Part of a small language model's weights.
Training: a variant of Adam for these matrices, 147M tokens, 6122 steps.
Each number is 500 + 50 x the weight over its row's rms, rounded and kept within 0 to 999. Layers, rows and columns count from 0. Numbers have three digits each. The size before them is the row's rms in percent of the matrix's.

# layer 13 MLP down, 64x256, rms 0.192, rows 51-63, columns 0-127
100:504441547530508492451497377436453483518530584463415475425493535513520542561472451526520550479546383466424511478504531454534467616536529417494527451501511572508537413513455551532503546409531531542515580501492545508502453446524513611533533473484524459473490426560520463455564513533468573601554467545448459481577499560438498520535437496467567528534506568627572463500447520547431486495559
100:502513538545445494403522473521510433388557563417494429565570532458523477527566550531579515528456559469439482528421516505427536573452527457525580489489471515546550489405532471454420498475520467536532399502452545472463526549525595604532479575523521473424512381483504530489589488422507427423487606471496446531533445535501577524556450454451551566497530504499461545506447474529485517476419
103:462599604511457451507496526494511445504598543519435383500556419442556436513542478452536516505491394561554497534491573464457523553544489468587531485494558487506534534535346586497565485483534417539414476462543538541481478522532475481515485557530569487524486533438493454553483436540478536518528406456583472358505471579522547504488456433583491510536516470476482476531477524427489466481510
094:529517564404499409522396536434580481549495526459554541541492489403467424485611458462454438428514515529513537504515533508487470492524475515497464456452470509506479450425436523443500515472491503531640500509483558464429507513484516536446544493434478516463497515645479555519475423401470536449509507499540549448479490481612520430577492540478581435578498476625487408618535487513454484511448
096:536438551551567476531540501389453465472504491472402538574529529488522488446480495471501587451453495449502495512403517494542532536563537560545406544519509521496484524369618504465533455436449587451560488560496481431565506495517570525569511543482473437526514460446630548494440468409527456526462579478475512564436496576538517451406429535564468477476497514493498526484538442467467495557481
100:517476527524591432438505417487504495582459521539485525409555502596538479529513557632583475480559483502545509599489484476467480490567477467576463523585584529475492428518528456503440476491531495447542506551478503476540518492483561468585438527593521434515525492542521550547518577532462502510544464407506541461454510487479578546552453588473490539518439533568465501513565483487547607512532
107:518416525522486453558519448507575563509541525459528445534533515566427553508513426470525628517437457483412425513469523436591433441604532515495539518575633465527466464476520582504546480433466479560616416457489385568496445461494490520508515581557493438483515435499456470505493520524522505528476548429567547502484563524516505501538478508535465525489458507507476450357518515544513501461507
094:449494497515481529549478547405448462469459521561512516448428571524484566500533557380467440546451537517577522522454474582478391462445510473478522401467483527522522515452511553476567515531486500486599493483532508518429404490559534383391418488490472493521427539485517581491518453533486562530520490482467537546513497490447558600548539459511563520472450574462548590478520460544459532528584
101:505470442540468438508523578512543468447546541523534511442531531590550472417459624531446455556579494535523481512501582506548557498588522557514466459466426578426506455547511507510534434575554437554482437527639535501474484555464516606486456453365519507565454495538459455482543490552463418396541534593506480560535560468543492419547525448498485517543515564505447538505591466510504522499504
102:451522474593550544583470530595509440458562582503444573514450489556408518486474509461491538507593477429541437487528475636437488536450506513455652479439462475531571508532457523531576520439433489472491456511521485511543536513416517521556425531481507549529507495526525557489454490452517492396470576500566437436480423429432501458457506530514581554481454420443607533526415517561568558506616
102:497464523610480524554549598500489508443453547453492490503529501534396596495578574588481527375484481427451536512482511575508534498485498530560456491604520523604466465590577473551492496469432476372617475488509446464544461386492540473503484506531450429454584525488503567495470481571547525471524482451520455511489562537536520459495500428484479571501485473505559497454499452595530430578481
107:546438508457474525511427540462455445415528481411509506547568576520423444570493515411491505470519467429557518487557567488519566492501464518554496507550506529470554442462573500527403452435520521610454472559421569478556440485470510413468432405553505487497584513405442553475479483403583496534455479454438458563423576552470511587541566499460534524444571516394462534487540465420567579445458
102:501629496514499472482517481495469502533522460452482473491477560508435455544544502475487438602411488478555477562482463508488531563496433482559438477565429488459494574500496455547469483506466426546522509527488464489498424522509604577551500502489563486399472526473396521456507555528479543504475472555471456456552493640420490450536490472452516534588559628515493487436431576535466549544428